Part of a small language model's weights: 17.6M parameters.
Each number is 500 + 40 x the weight over the matrix's rms, rounded and kept within 0 to 999. Layers, rows and columns count from 0. Numbers have three digits each.

# q: layer 13 attention query, 256x256, rms 0.115, rows 0-95, columns 96-127
# k: layer 13 attention key, 256x256, rms 0.12, rows 0-95, columns 96-127
# v: layer 13 attention value, 256x256, rms 0.147, rows 0-83, columns 96-127
# o: layer 13 attention output (transposed), 256x256, rms 0.125, rows 0-83, columns 96-127
q0:514481492500497492443539518469545481520493542503464492544486487487484534496476514491486483521471
k0:466491523462511492508538495544479495469469514487493503503479497501524466454514501509469528474536
q1:463483457486474500513513469497483558489486542512478445503465546557444554582495556514494524504489
k1:480488569501555503512440504445470518460414450533485540544486496545499522563472481461437492457575
q2:567473495536488502543515449550505509483452448474489467532531468454508526396501513491521450400458
k2:496555413537506585498577511596529406542494558441482486526515500438513499479465562441532432552476
q3:471500493470494513548461465497456509467518535498527573467518487512458565447558523526431485553463
k3:499512571524524524540437464451526601578566498502445528471481483519511496520408479454510436480505
q4:514509500506497541514504479436512464470530485462515459500504488470524474521509486468500509478481
k4:481494453525525461509484514483498518504497495505504537509488532491496491517514462494483529492529
q5:518484466551499587519522530513520499499540538545540477539474458503485553587516507484503487464466
k5:497537489517540511504519507498562549454508539532538467561526469480544496475531527505472482606463
q6:565433491487482514618529461521506486494527518498519428556515439464573549348523408451446447452444
k6:546494497431479512466466431404517531439504464535511483509446446525498489510534538508441502467544
q7:442524487468494476516432538489531484448547408489514452545509539492372489407420500478461630512530
k7:504472436478504531463459507517546565492539461495478554545495525482534457426486553582458564380505
q8:582436494510441476451488551513523512456541563545532471471434494538476536492446472463503522525499
k8:524493515478477390478560500518552450525501615445526565482543479480492556500470527529489508533562
q9:513493493473485522517575535503421515414457495513433497446427455491518456471520510548439481485499
k9:512436511537553439504500573497382452498493507524502512503494502514490508444485441512490464489471
q10:418515453448505553434475487491530566456474494538451569421518500529533442508496480369483515536453
k10:520433453503480546483544495552474507504434508494522473525476558543502531557547439467528523505484
q11:509540490487506550576515510453476538558528522510476467494559512489508535506586443493571543477436
k11:492504530524534552515525461453519548386527460553483524592490539416532522522493491460545450549476
q12:481455498524484536490577441419537501512463394519489530449471485555494549508454574584472516427429
k12:456453475515457511545519438472486490478514520508505474404459510558471489461489538568483461456439
q13:495493578557490512533534502483597518496555453470435491574452551562447510529443443488473528469457
k13:512539502533441449476465464486486563521497480506441512557472564517466538500473509469501520562538
q14:588555519505532506557478479473489529543445441452409449613583540500517507457519486564483455386519
k14:480474472491467514506467458574517489501517506469484527626503562431549445494471565485447528428477
q15:562428478542552474471454441427486418515437514408544510487541503544537542501451543551498494509528
k15:562482471508604565515480500477523444520469437518558462494548532501532518482475504525518504504519
q16:503549523546533507462462493542572502527522519512420491455496591489545516480519555526555382542526
k16:518472495505468522498502520503583507516494522526388494473490485509532517483542521570549509523443
q17:475419465557516504491465558522412506510507460536560473509522462466485580527530440482498490569456
k17:475504537492432526550473570494475497536521539477434509494521449469490444470499469476489371544512
q18:526436543500512476487569491497416566530539536548530405553521526579446560618484511537550472457530
k18:494457569419485434465569414488476447489523469525536444461504523509464505501550602429557430498483
q19:511513452508564519529498444521549467456533462537541533499557521480474525449462507613526478559494
k19:529507512474499495495486502588469517468500460495531524574485526482494486412553548582560438517414
q20:576524621476487580563472543460443418443523435493535498444526499603479556470531461456483561455509
k20:567489540456531473433445508487497507449527523555595481557501468486482535422539470567454493501462
q21:576445493454575531582505513532514527504456565558490404489515429401477525466452529583548476504513
k21:530452511536466508529469523533493541555538480483516459446497444526541435482468575436482508438481
q22:598413538508566484509587546476528462467526471484467496484574462422496512438502536509450516507553
k22:570494489511495527521429522505500497535511456523448533518508548481489435472452523494463547530496
q23:592440531523571567453528558474478518514549516460425500445564465485539545418570489499480448496581
k23:604525411548521515519525439462496537563584518520504446511473507443498488551496472481472457449488
q24:541522535470497467447464525501445575536460600466447525513494488451547490553486457449433486520470
k24:510479482507503504473480496490627558575468562470390554533513452553539579537512471488532519464515
q25:481516519522514530490472485488551528505467583463493527564504488460569458521482492473446574497419
k25:518445441521465494480470530494492513523520602526525457523470508537449520402497528544489525582487
q26:511508503495488461451462545426435547502525551472472451496627523493500480548465566513537517521495
k26:424482478524500471424489479496420498507540498503609486447569495556474541489519505491512586510453
q27:498555529496445541505471540480440473560519498497577507545489483512479444505514551463438448450491
k27:542479523514421475520469525509473419507392508504459505490598413577476534452509476506509387447565
q28:476515529486535541549491549580525414537456484506463465463528483499462539487488589480487482554472
k28:483609587533470565478545590457530400553531476499527483537441522500466570488531577529526501507525
q29:506488491440535494445528537520464458482488509482482526538551458469448512535518489476487502511519
k29:514543450453497496462423573533528525463574493487514522602543488527529441544508503498473496493530
q30:474469488543512471561389447521525423446476509502497406521492516496487531481446478508474507489472
k30:429485498532485528433459533520566400419482451483549523499494509493409451479554530463449512453469
q31:505454466507518560558558570445439544529474477496523561384516446491448490449468538541497586500564
k31:479512411507565464495479476485464465520462553462506540503430550558489506481514522550513546539518
v0:542514459510451473501444521443513562544517515552620511530507502542526450468464506496428489532504
o0:509523494482523511487524571576488498494480442418529555497506530501489488531517523543607481513521
v1:486530571508456500484481494494493499547486494556522508514558493523457517484507434476440501553503
o1:525491379522564493499510539437479516449470524529497507517508498465516541502514499563457500499545
v2:507523466504459550551540553407479487507615448487587520417489528514514468520495382502501495477504
o2:511464474501507457581551492546497457490505466582528476531500442478493480494482522506460476509481
v3:561549533507408580481536478568448520557640471540495425432491494503431481484470519501515442464440
o3:546496422567530483519513486464496538488439524499533444557499479468545480525537387518494541532455
v4:528469484568455474550430476534541448515559526567539508497482540525511501445557531562498490401472
o4:556479440433493573550517465439552450498464466488464462494474506484505500489464416544477484461509
v5:499494501526451473506561468491499524597475506504524508468475524509500520529446513464491446554505
o5:532533488447523505456508513480536468433504507512488581482526522496481514508565520535423544514378
v6:524427478533506582460508503575507577492492498541521461531525501529583494519463550510506565510548
o6:468492489525533479480454442498486488587558524460433503471502468512381498468505472466535541549461
v7:471458532448514465540560529499428521493443491535439471506471528491502509445513440489536501486455
o7:509505493573541417470472426558500480577514491413557450455506495503508488485500516515534490488447
v8:510508518551523416458570572495473560482463536503500477480449509492534526524512556510481509540571
o8:482463474524533540523435485479407450499559541414557450486531482414524497468493484531426408437496
v9:578495524539587540520518532433590476440472479481487459521467551516459392520508514448437461528520
o9:408511526484494511509508586461491573454474541448518460533412487499498476548470532482519501444535
v10:547481558453506535460460542418527486522504487523531509497465517526502561448489494497521513565473
o10:460506505489473423533546494538481457526452479457432484488535545499546497503527530520477461552592
v11:511537498477452551494555565494466480518499510515498491462487536548542560504491459496529439528572
o11:466462472555483440471452536552598483529564541484486500488470538510397510471444533490416570488555
v12:522477455438478461503544446479525433516494543501427500524512450502565562531490521411602571594487
o12:432491422486534540507415476572505561576532502447481585504526492467438430491516507551503471506510
v13:465442554476493540482473621485474557429523540478475542492495425435541449475510519613480510492477
o13:552542513458477496459516524495537463508489526519508482484555528534528530541533511481514453540453
v14:448502514484458607478507496449485463492564464488526488510495576449582434490594506480465531448475
o14:602569447450534401577506470532553567512537520490532549543467536536531498420501499460511510524455
v15:494609477542535416451474463481516521546500494486487555429478508541493558618423595518533522444420
o15:553501520512511606533518512541536449420456445478493472556554606456532454513539453536459461534535
v16:450477507479507472499509487581507526416497551502553441502460534474543463505554529482427588437488
o16:608520564498426455506490433600513491563502486460462487407570391522472550482432476467536469498540
v17:521467482570475482537556498455517444444493580475516440524502569497545501508408521523555428475407
o17:548536502474498518520454517557437448518494563475498526514487452469424525541504454558521461528567
v18:493445522501536561422530499523441498462463505505473492457501508492486514491568479524549538445554
o18:506520544543510469550439556445485464595492442529616461524532547480462551451543490470428581484458
v19:463476460502494428521476448551509511493474507530534527433470427500512487411499494516480499504492
o19:475505506445477544486525539391460552522518448418407434495489499491446481527462489438486457506505
v20:471543504513455484526499465518515483430534586459503494557489510481517530400479472469483512614550
o20:514429491489475564538526591518440570569525488536541488496525421435474484537517460510489528487478
v21:438555470394535473440594432487485495502415429502508473489548504443484488490501444511510410565430
o21:484477522566527621458424579452525472474510531441468490441533464565519490515521536551500539515415
v22:516430457536453484416447496518556512490517439493511523417489497585483538465504490528389482495487
o22:511475530463463494526547480509459475541549493505452585571463430494475451491509470561480477542550
v23:451391394492548458573539473514491456447470556456485539513509425462555470482485461497513516539496
o23:522597519587498522461464469410419541449521513562488522407434530466487469467512453572502586436552
v24:536536501468549484516531581526443449492501523529497440465466463510497478512477513458532528501494
o24:468492509565439506493499431542502499525492529468503539538498479514518475457488469552508496541431
v25:500498496537525456545442499478442526582506449560521458493571488527492531554470504514537437483517
o25:463423505459591548500537543482489510513475498502471556526412539510475506489482518515485486459471
v26:551481428477493420505489446484512554530447486546503534445585480508498444598524551530438447440440
o26:436565557519538528496514524482534509427546473430488465555507506447480556455496517496504481516491
v27:498488570453497502523531491525480499484515495474431577407554535497478458434556508502509498522521
o27:477555555517536544518463515567513494498515482412512513485445548465464503572441452505473457528454
v28:469470527530408466466433534541431505477523505555509422466418466480553580462542599485535513543446
o28:531532494475535503530594528481553558471446566417557457453498440488444423473458494515502462503539
v29:509528422515507450476500499445579493548516489463547483477472503559486548555473504590515452574448
o29:521502498530519587492524518512398424455543487486459454452485493491517382461466533526536428475531
v30:579477481451514506493472470503541533401514491490448590544557509427485384591515549487562483495530
o30:441521562520536441565495520500508511530491538512521556493452507511471601473524480530484463502438
v31:515532506495563460535469530498527487452510515527552444536528514423469499495416519479415542527505
o31:504526438499435502471577477492391511494416527517524519485458514528460452443550449413577574504523
q32:477508512554492509491525495489454519490498458484506495475479512488468495491485523497515487487545
k32:518482475490503476497498508511535469483482530506509481503503504483451495527488484518504498546471
q33:552507513546524492521499513452484514546536483500465499497534440503595479457486441502423521513477
k33:489489534454462507458511469480483509535448521443494510529433488533475526469500472573473488516466
q34:514486502493515479507525532462519552490537487455519527502503470501502472539456484488499518534487
k34:456553487480560508542457438400544539526430429609484459384463477498582407478569505537412499524519
q35:490534542490482516529465494506576493573516518497501520502534443438487472458403513521489451497480
k35:545484450445537457494559524459423469508543494466552465461517464532608571511449598519521585507484
q36:517522493503516477507471504492475525476520529490505467503471515499507487490536540503487507515532
k36:532543462498519533526471514514492501528499489519519514478500469493508519529462527507522476507490
q37:536537492464535454551504528487455513489526486482492494481523471529524488462491486488461479560492
k37:501469479504550450543535538534539470537514510511508501486497498470513511532524498540491533480511
q38:421492436391424607456426447527510529459462490510575448498395592557390498660484522430571535508554
k38:515495521521511502505451451473543519478515487497513461442513501520558507511511476509502486551494
q39:481453502503501436477465536451478508501526523505508526424589497492506468531485483499505567508508
k39:491513483486442528520605448468565470434547510537536535506550500517457509523531509507475542556523
q40:547474478516615492509540480445395513483460515480539484494540527416571457466501456435510479486468
k40:493489440425600560478507498541545559533498554533540442585488525433542513462536535484476494468498
q41:609422529500463495492557508471420492511491501459492519489442475554525498521533553501482496523518
k41:548427507457459508542530438522513471501507528530445523547502504503515516531541458467516484537464
q42:500498460452573535495553574452565505564496514511508465408482492494555534494493528501575529523512
k42:497487435501572502586531501505480547524548456528517484502569499479542533552372541476509557484488
q43:540504478508506521464534528507509501544520569469508502514438530465496523476517544479497509430540
k43:481495446497498481508523449458492487550469539494485446543481480557536480535495462471479538463568
q44:531490498561513437516506526548466491536437501479503471502473463519485436630440529532501539487467
k44:477525489580452483484511538446564484484574500527535530450461525608575480491485506514483461515488
q45:498497563512563491516499486466434485525551505529455582485538437460439417511551544526497538496504
k45:566460523519569465428511447541496428551402590433487535473466469582496406470513502465480521457492
q46:518493487447442532487438457542562574512569551543483589525477454573508460566499477499508584450523
k46:463571528465526491495474451477575610545505480552383518510550535506512494562562459485525544490542
q47:493439593482528399437540543498400554480513566496500462468560465501518534540516490552496499544494
k47:494496576508410495406479450501490602449519452452475470425547415445452535486468421444561547547556
q48:462543513533571552430537551560525471468510504533554572455429527455462469547456437515545492485500
k48:453396515428524458514510518510514563481524561469452525483507437518481487521476471477554460574495
q49:493547483523520459504518591575567486520546480484496502470592496496543524571484506500452492520530
k49:451550506511477504468503509473537481523521468555531476511530481538526513546545585474479539507609
q50:523536482474483469515562488551508477576523473471510493465454460547538464573456574551525558517506
k50:450476573440490513442565449513518504547504485557509455419512461518508564433527508570575540507506
q51:506556500486434488511534512483528560564476539473480489504515525516553541487458456493506534494437
k51:521519479537387454488498518483524515512447472555545506546489481564529575514529613480474468495492
q52:443600488551536442492456542482480515465525485455516541446486559366539403522508434476562517507531
k52:523481444478496553449454469519464560487515433506554509524496496522523496576492530454516580562523
q53:441497504487569566488525497542494413517480540485481501499468485491493522529540512555513480572477
k53:463530460506552499466476500510554430459563450574443478527542467547405554485513479504544523640479
q54:510496518461469455524500507569481512560477569426420516451472438518462484570460457480468498443505
k54:480415553485495431504524497444494547486506431467526521609503516458451508553493481458481505446534
q55:460499517435458475508553421523527479476499416497464476532427519496461503483519450551481467491496
k55:438564517495524460551578474497554525537536540459398501488433576476488509498512496524421509413499
q56:505507473515477515521468435540478547456515624500521504515472445516498533453463544461541491516480
k56:515546469571457518528546471425474539521487509536434568491532436448505478376513535541437469528541
q57:521483550500500493489538536475436462464477514470459493501534467440481499500494479494496541528533
k57:463505468509503502516479533484486523559457524420495591511505534524476454550460521483552554524489
q58:503529638507465528565505505511525471562513485511514506470528539528455475439483494496497512445587
k58:542484553423489430465466464533487458489475482512555481429588492562482522518452538561453501497485
q59:488486518422544520468484473427518437506521513520499511468552529508587493531493474497456523463556
k59:610502484475568490461379519517490542516492514474558533483550467458483530465511536464492475497476
q60:506464531442476513445444589497482522505419457469502477515558566498487557496525469552485451453532
k60:508438505475547485486484478466510502540478496452487476526492532438562507493498516496497479475490
q61:451515543514494506493450463498436516531458582551542495514528511475502495448495465516471465488578
k61:499513475544465455485453586480528485525425527487482455528539471482428515520507442471446411468544
q62:577537501487485576544520475487519444454540504503534452448564496459536514491486525518499533470634
k62:624469493505552458563468528468503519520584477498492439477479527459501604493442579512475441516455
q63:570430395480441457513448495592488541524559505458444462471549499528439419483510422475459481498462
k63:477461530582537443474521543454552537531515549481478538583501526469474546445522455516495568433531
v32:494508560512447469437488513525505499491514422481527451508446518513526475514446538417528519452490
o32:493484492544576503522578480485544528508538447477430492453554524458520443465472519534478508509529
v33:551490500503522463579490509439478459531467505504484462462465491492497495522437462505528484522511
o33:558502502438488470512572494523485487492588507489479482436518432491545453405470569492546494488555
v34:540593506500528505470463561494536407446459525566519453455482482476549515518441567451550483479560
o34:514506581507547495554541480508505555505446465481547498443570466479513459495530436506531484465457
v35:449477502511507492488585486470475582506457532508420489474491528512549471464532528502469457534506
o35:523466457490525520546525506534485456484581517539561477522435513467481546450522480511470467466484
v36:480548547561440425493492475537469505467521540448510534496508476494522455488478412500449495526480
o36:483458441482522549496479501471531456597444521554534461502490456498505534421523494476486523523507
v37:486473453501456476529566492553505519482534527543515543492477420525533503421499480493468432560484
o37:461590554485472514508476491473463527487520514456496455467502531494500511533520530463487508495535
v38:472529481500498477472557467498541564532502547498531497502599483486518476544495471546465499509468
o38:495548523458484493474481492442496466523523548503437490515498399504521491475463502502487492551496
v39:504561496493519487502501640532464534499543465503532478475509498452528560467486491500536507458492
o39:464511532503449497583514547519430482487460481476525525473488495498427571534481384436490591449509
v40:580544508498522494495440517438439518533484559392528520515494540498487547488529516510576584494503
o40:488539503526496510522550535516469479540587448510562479520565580417560522516481536492486457538487
v41:504504525532487459553452487515479438478501511504541483460487480485466487479454493448527436506518
o41:543544452526502537546503494531543542500531534503499542455518527497531502525488504509498533474526
v42:487506454543516481493498512498522483465516518517466439554496454477511449481550535445530472533514
o42:548492515504575502468491486520484503515566593539529479556526538515522512526546517509502475468449
v43:486556461510498487463522543453572458455543475494536477476495519545533512506563553405522469502529
o43:463494539471486457526459443495437501480532415506498548449434493486529473591530508552534472496465
v44:524463490525487534472491436545461516456542480484517547533463575439498533531471431436475503507501
o44:461512494475481531543481513529518508444443468487503473462445450547457501474532438449469548483524
v45:531512521522442518501462444496536490543462566471494499549487481481481471465505550533549522488535
o45:562608445473508514473484467533477540526548467463553497500498540479526532493465521448444470512519
v46:500505514497507502513490427506520583508476592527496537530447546474531440474475486474498459489527
o46:534523494486525492509436481463531519555504474495449489543513531489501515539496456467526479530508
v47:521466503479524529512479482471529501459482486490474595481431521486499463533523526471563457450477
o47:453483528546478559542505531537529552471505499470530547494481471466483525502466442520464554496600
v48:461443484489460500506523507455464440552479606580468529412499498505537471523469541544416503514484
o48:541499540496447505458508495496503460475485524523550521497470407449477553491537501528537536512508
v49:511539483540515501533505539521489515476541527464507468560531474534525540471426510506516523512512
o49:523472507493455484464481532565542545494463442425486451469471486473465474425488485528526518552510
v50:498538532455527464466409547533519522557482572534546475504417480467474527551407479503496528478494
o50:510566615479478453475485460499457451435510546480482522523524551564490526437488516491489510532477
v51:534496507532493536523424500539493499507523488514497523501514533501473482514502477442518544492501
o51:513515411489478547506522489483489518501451503544540442540514479490566426425505514487486535455503
v52:520475528498465535461489528477550460540543495489469419537557537516459477510521476457518507492492
o52:470481455506492454490473530488418508486476539419545596504436513560461459467485533557513515509469
v53:504531483420461515398492502512549544469442461487560475518513455496456538535516474511517473493462
o53:529465463490513490524497504520479485515499449514445486578633588531513519464497453525499435495527
v54:527550499549512536475529482486520545502474533448430540481500493461547492479503507471491470513433
o54:551467488467476469491498522550544468519499478466521518490465450486505510490512504476518502534531
v55:482485487517470414524472531461464567512514539510521538489561486436526510484527538479537517545525
o55:511525437515605547560511550484517485479495477532535476609421506542472536470468520521480526564476
v56:482461545574496482495582535494552537517529470471508487554486507526557520495471476513506475564456
o56:513574440519468554495590455496478478547502441435527494505529460454466512482526559551460531473441
v57:457533528474513471513498520471477522553474492554505476467532503456536507461509493516576442449465
o57:464512520501505565523464503515503522500521494483496468477483499558539487483526445440526463503496
v58:497483485502515509492479502494532466453489537536511486513502542501475579421495459521473491516465
o58:421529406525483469426508498462466508529509497538501491550517533527484543591479470498482468550472
v59:479469486583525481441441495527472494498490539518500444546495515474454463521499493520473495525436
o59:510514489457548504459534518512478521496514552487418536569577489440491541463566461484522511476512
v60:450426461469477531491490423540460436484507492457519484500546453518525453511457465449565533532480
o60:544490563449509480504529485503464532450469555504454590483487460493488546540475540519439541588478
v61:550516490515457491505433517523486478490457524457511535515466507471448566520471524506575559436482
o61:452545508532481505522447472527526530529429447558531536501588507474562487534492486539562483507474
v62:410384554511465552519533504526522501449473536557504545524485498485508436493499504544438498494554
o62:517469520477553454439516471470436481462472559551461511479462542508511530521567456429530536571475
v63:509465438538490504444510500491587491526568466541520470518523441495461490445524541471484474493518
o63:517559498456472393585427524528406566536522521483469476479447565467471454519469469509484458452501
q64:518507518467474507519511480538500523489512562556480478516458527506509486487557569502546509565526
k64:505504530474509495489495536523509464523533486475520502509512487473544453507510494503517481490493
q65:518531476486500520489584590502537430536500540516471484563538449470523462457560526407512446511532
k65:515480497513525467484499489483506500498539528487540506481463543490519518530492471501508473493500
q66:502483490516511477492434486484431559485478474486435517480454552533468480483452457581529579533518
k66:392468423583495631540556442591553390489523519432587505456417552445487538458553531391425403472479
q67:470507482558509498486445490487535426502508501506593511441541505483481545522504462501463480489538
k67:509476523574439506492496516455496457523488433480490490491432508452468541471437509525471495439434
q68:511472480507470518515508484505504484530535473501517514487466502538533468485489503531490506525510
k68:512470493500515490542476461505493501475470508477505517478547494451489537494500496478466476467473
q69:476475504505484468499461475484425493547456490453439544481475521559462480508437469545537503548493
k69:522552507494461458499452474482443609520468445528493511478538536566426537514493518502528537481537
q70:571527544516488525537585504531582392499544541556573496541556469400618526500552589419493432433436
k70:440523429555505607535496467554522436488510541466566489506448556470510507515489501409479472527478
q71:458518503513501548452507490530568586480487492490498458487525482520490581477457526429454411481527
k71:419527482489527512515486516508471550482549472504476485467511489510465496469425510492465503481523
q72:541517512530469468498534545501537464430557599504528493514504478516469461515496504497502466577505
k72:573539526541550450510560482498560450551499584485538490514544490513495467414582456465510438489553
q73:542514523520490475532509496494453549501493471502580510475555454469439490501459490518432477449584
k73:498529486550500480501532548555507549559465519531469453546499524438483507517437538499493466460548
q74:491435402481540485477479467492462468529502467551543504498550511500495469475494580483520452469483
k74:522504524572559460460469527537445543528507491492542537458543523473471481449465523561464447494408
q75:545479515461498497490508470541555456481507501495532549391442513541463432536542536507490435513411
k75:494477510418511423564541522516480454441473514457507567455467509554490458510493506492594532537488
q76:500475516583464440462505532562531448539560430475530552544492529419454449539548471513490480546528
k76:539495502469588443481478524514498534474546557516435534514525475511427459507511516519481528557448
q77:478486492462438494500434491541516488476521527574478494527488566554511555524490462512469520498472
k77:497493518484524466512469456488463509497483583499482465510506495495509510507528423537589540539418
q78:497501468542499582551520512500507556579526428497447433537521519514539469457532494557486471511526
k78:436527522567470557537529485481576526495624459533464586444485534504483528457535525503499450479534
q79:487505447492463497518515485516474414513534561500566518432503511510501442542484503467455490500480
k79:504477566574485477519493480458517537489448523478533468462485509497535449451505531501474499482519
q80:483489464540446520502513516470479494442511486530487499446478536499550473576474452481541501506540
k80:503496567505476528475440512577528510447535454501522569454440501510480472520515496531483514539513
q81:484513479459467517478486483492487516503511466477521466470515487545459499462521503445519497486558
k81:543516491522524477507522447578459510490500517493491443555501494530566547493540476486526469436544
q82:510521508504518461453393541479520413452435509490529436514485533422523478504430487455455534477482
k82:483584495514406498443415558482428509559467504441495476503546526541480489545457480499466553558509
q83:543558549451497489464428455477550527471491516501460506544486511485486506546513473498425497488466
k83:471483533517506454448500514502501483458486465473453497520494490513457561482531487486528449514570
q84:459459497445521515532435474588558458520570487598521477512545499480433432558424483523551526513496
k84:478528467511498550540504483499459493455565439510565449525508488521422488446535471417535484451466
q85:481492490502471535441438440520481447458480472521554505486526518414514419492506513495504591535440
k85:469489500512496475479446435542468501532460437499523473442487449463550507467511498571516534547441
q86:506491492505520525461526516478427616493511488431535515454447489527513485497472492514488435522581
k86:500542477487479508524553497514511518479522562562439521558538529480508511552445456548455425493609
q87:521518539530467456455519490514535507485525520566529573451459539487534472500544470457576501500541
k87:553522543550515478514511499506469439493491527511436532470444555539464541506493479526464567488497
q88:480501563420479532552471476481473485543472516504483477565593501526495531446539493562485534454536
k88:428503495488460526515442551493485550557528544540532548489477539500521521485532472456487444494517
q89:450499444542506502509469474543436493419596437484508488516463499443534504459524559491544542519497
k89:515456535542501440431491478591525532485458503444482534524581463539503534446480483514530445503483
q90:476517485461504498460434488492474562556500520512500467512538423485477525498474467508587564576505
k90:527505563511506583461474472500468483536486544501493525500501483486516428463507502508448484547526
q91:529455515557470510480473518560496522503466441537474469474452538481446516467533513528500447459505
k91:496465458549389565510500517465429429488470475521511495418454520415502488447563491508534473491507
q92:512493486442576503550473442478515530507527521485474452526533465477496470502590503489459450576524
k92:495539481466524486455590485542529514558544466497444513527533430479502511558558543492489428459545
q93:425515509520482502464520520476505506576515449590512498592514508535507491495520512495499495497517
k93:515509472510495507531547569484524513557556486487493533498503449499497489495482544510376503482508
q94:550495430536486511477474537528551513532445492499460485510521477498488494504516545451472502529476
k94:475473502476542547486522485518454486559476495450519502519512465472542508490490544415511500543445
q95:537491478544555478496462511507499504494446540545532572440445507496515515481577530487487479535517
k95:433525487474491514516560539486541517490445619496514506517469482527528519457533554427542516494565
v64:560520562491442491578597496429558450430536597540516503503497497529470407509516514516490495500520
o64:464522530385461463534411479579555467460483582569497478579589499478459503499580478512579480501465
v65:466446531537520482616511432407490409466352629465581498486444505417432516448472443481479612469383
o65:494504559580433473518440527506537457498520531462580492542458529384512469571526488481480469555538
v66:470503507509497515502587457530540466557500507568527544509503513509457497513483517555528522507477
o66:574444494420519493452488518566497482517525473577516446467512530525564466488518489599505491589513
v67:446500570533508454578508504498550543463557643465635531519525441410598520456489429565559623508480
o67:416435480550493487544593504586476470541555592491463391483453565443395553510498441449503491487570
v68:458456545490501509555527433509462460519486595523520592414492410480456500494545532458581422526407
o68:435488511437546523487484503457474528517519532519504513421504485486427437499470514547502518420463
v69:446626531375585408486669439465522489492434527526530479467535584467464518522525566496421505514477
o69:519506594410615483482481515516501530435498524436502576450484466548550445569525487453474378560520
v70:422492439516469513474412415439557488548568498429487489535524490471487500430415522522494579529508
o70:446532503469546538494530576483492518509506497552537563496517561514555475473475511499603537467540
v71:529494510457458543449490470377469474483492423421546467452493459574555500519496513517471503576554
o71:562622522505443513501550542477502523455430546528480392477503528485557526446537468537415543484471
v72:435470473493459574529444553497475534520559460471483553472594497483492519488506424514571504431449
o72:449478498493506487537497585576494524567519455511511447546538480524467539496485489479468518535530
v73:598589524522539347542565500490539458498512493505491413429489412546545553461512545478461581525436
o73:536512505560508425467537451512556443487423559437548490584549480463386526495543503483521477481489
v74:536489490543521429535511520465570371475535455483490516485511529539469510528454536490541498526450
o74:525464449556440452512511535463534541492460524522476485459483492486453578539456606521446500514469
v75:516508527534513488424535546445459478527504574539564526455521537481487522473513536535431496469469
o75:564466518495480477555487513464496489461540478468491416574531513482604504491452542437502547480488
v76:545505451448462483434549394495557554544496561477527453492577503447470398418631494545452550497601
o76:486549524399518470561546507580512463452497546489505505613554486489545446496522487552535540526533
v77:562521504518444490527466565458466437552511489536529515467444488504503486564496566455539492511442
o77:578500453502554603551539430502491493531399411479476486483474524505463517483541450532516488469444
v78:515547489455516441466511600407511582479451510531492505489503476561537527529486438531556426487485
o78:513491482563487502446532532523558538531534513462392522577527558450490483446526480501433478563462
v79:526478487498495547450599439549503485459409522466499466493486499429476500529561446472451488492455
o79:443485453588527484555441423493478486494457559534548523481476554475455476377488502444417535511564
v80:494541476457460499526546522433595466461548563499480516488499404458480616542480427500567517521507
o80:482496544568546454527453562557610502522498610510466537489482555522501455473564501518514425532491
v81:580408500601538456578569525456464425493504486556570469500469566489580545506455618526410510583464
o81:600489470468490487486444455430531465420484429540549502395562562451422519489495497469469522482492
v82:534446493524514514571496455562541479515567542464519482544491445484572495461448428578580506451513
o82:509483444533537466534425576535585460588525477534484512524490507451486535488449529542481432527509
v83:521469513553579507433542609461554561423494461505545535542475520569536460455431446472426556525534
o83:472528539595489473506442545512575478453577526485473368490523560504544487422497474474466454479523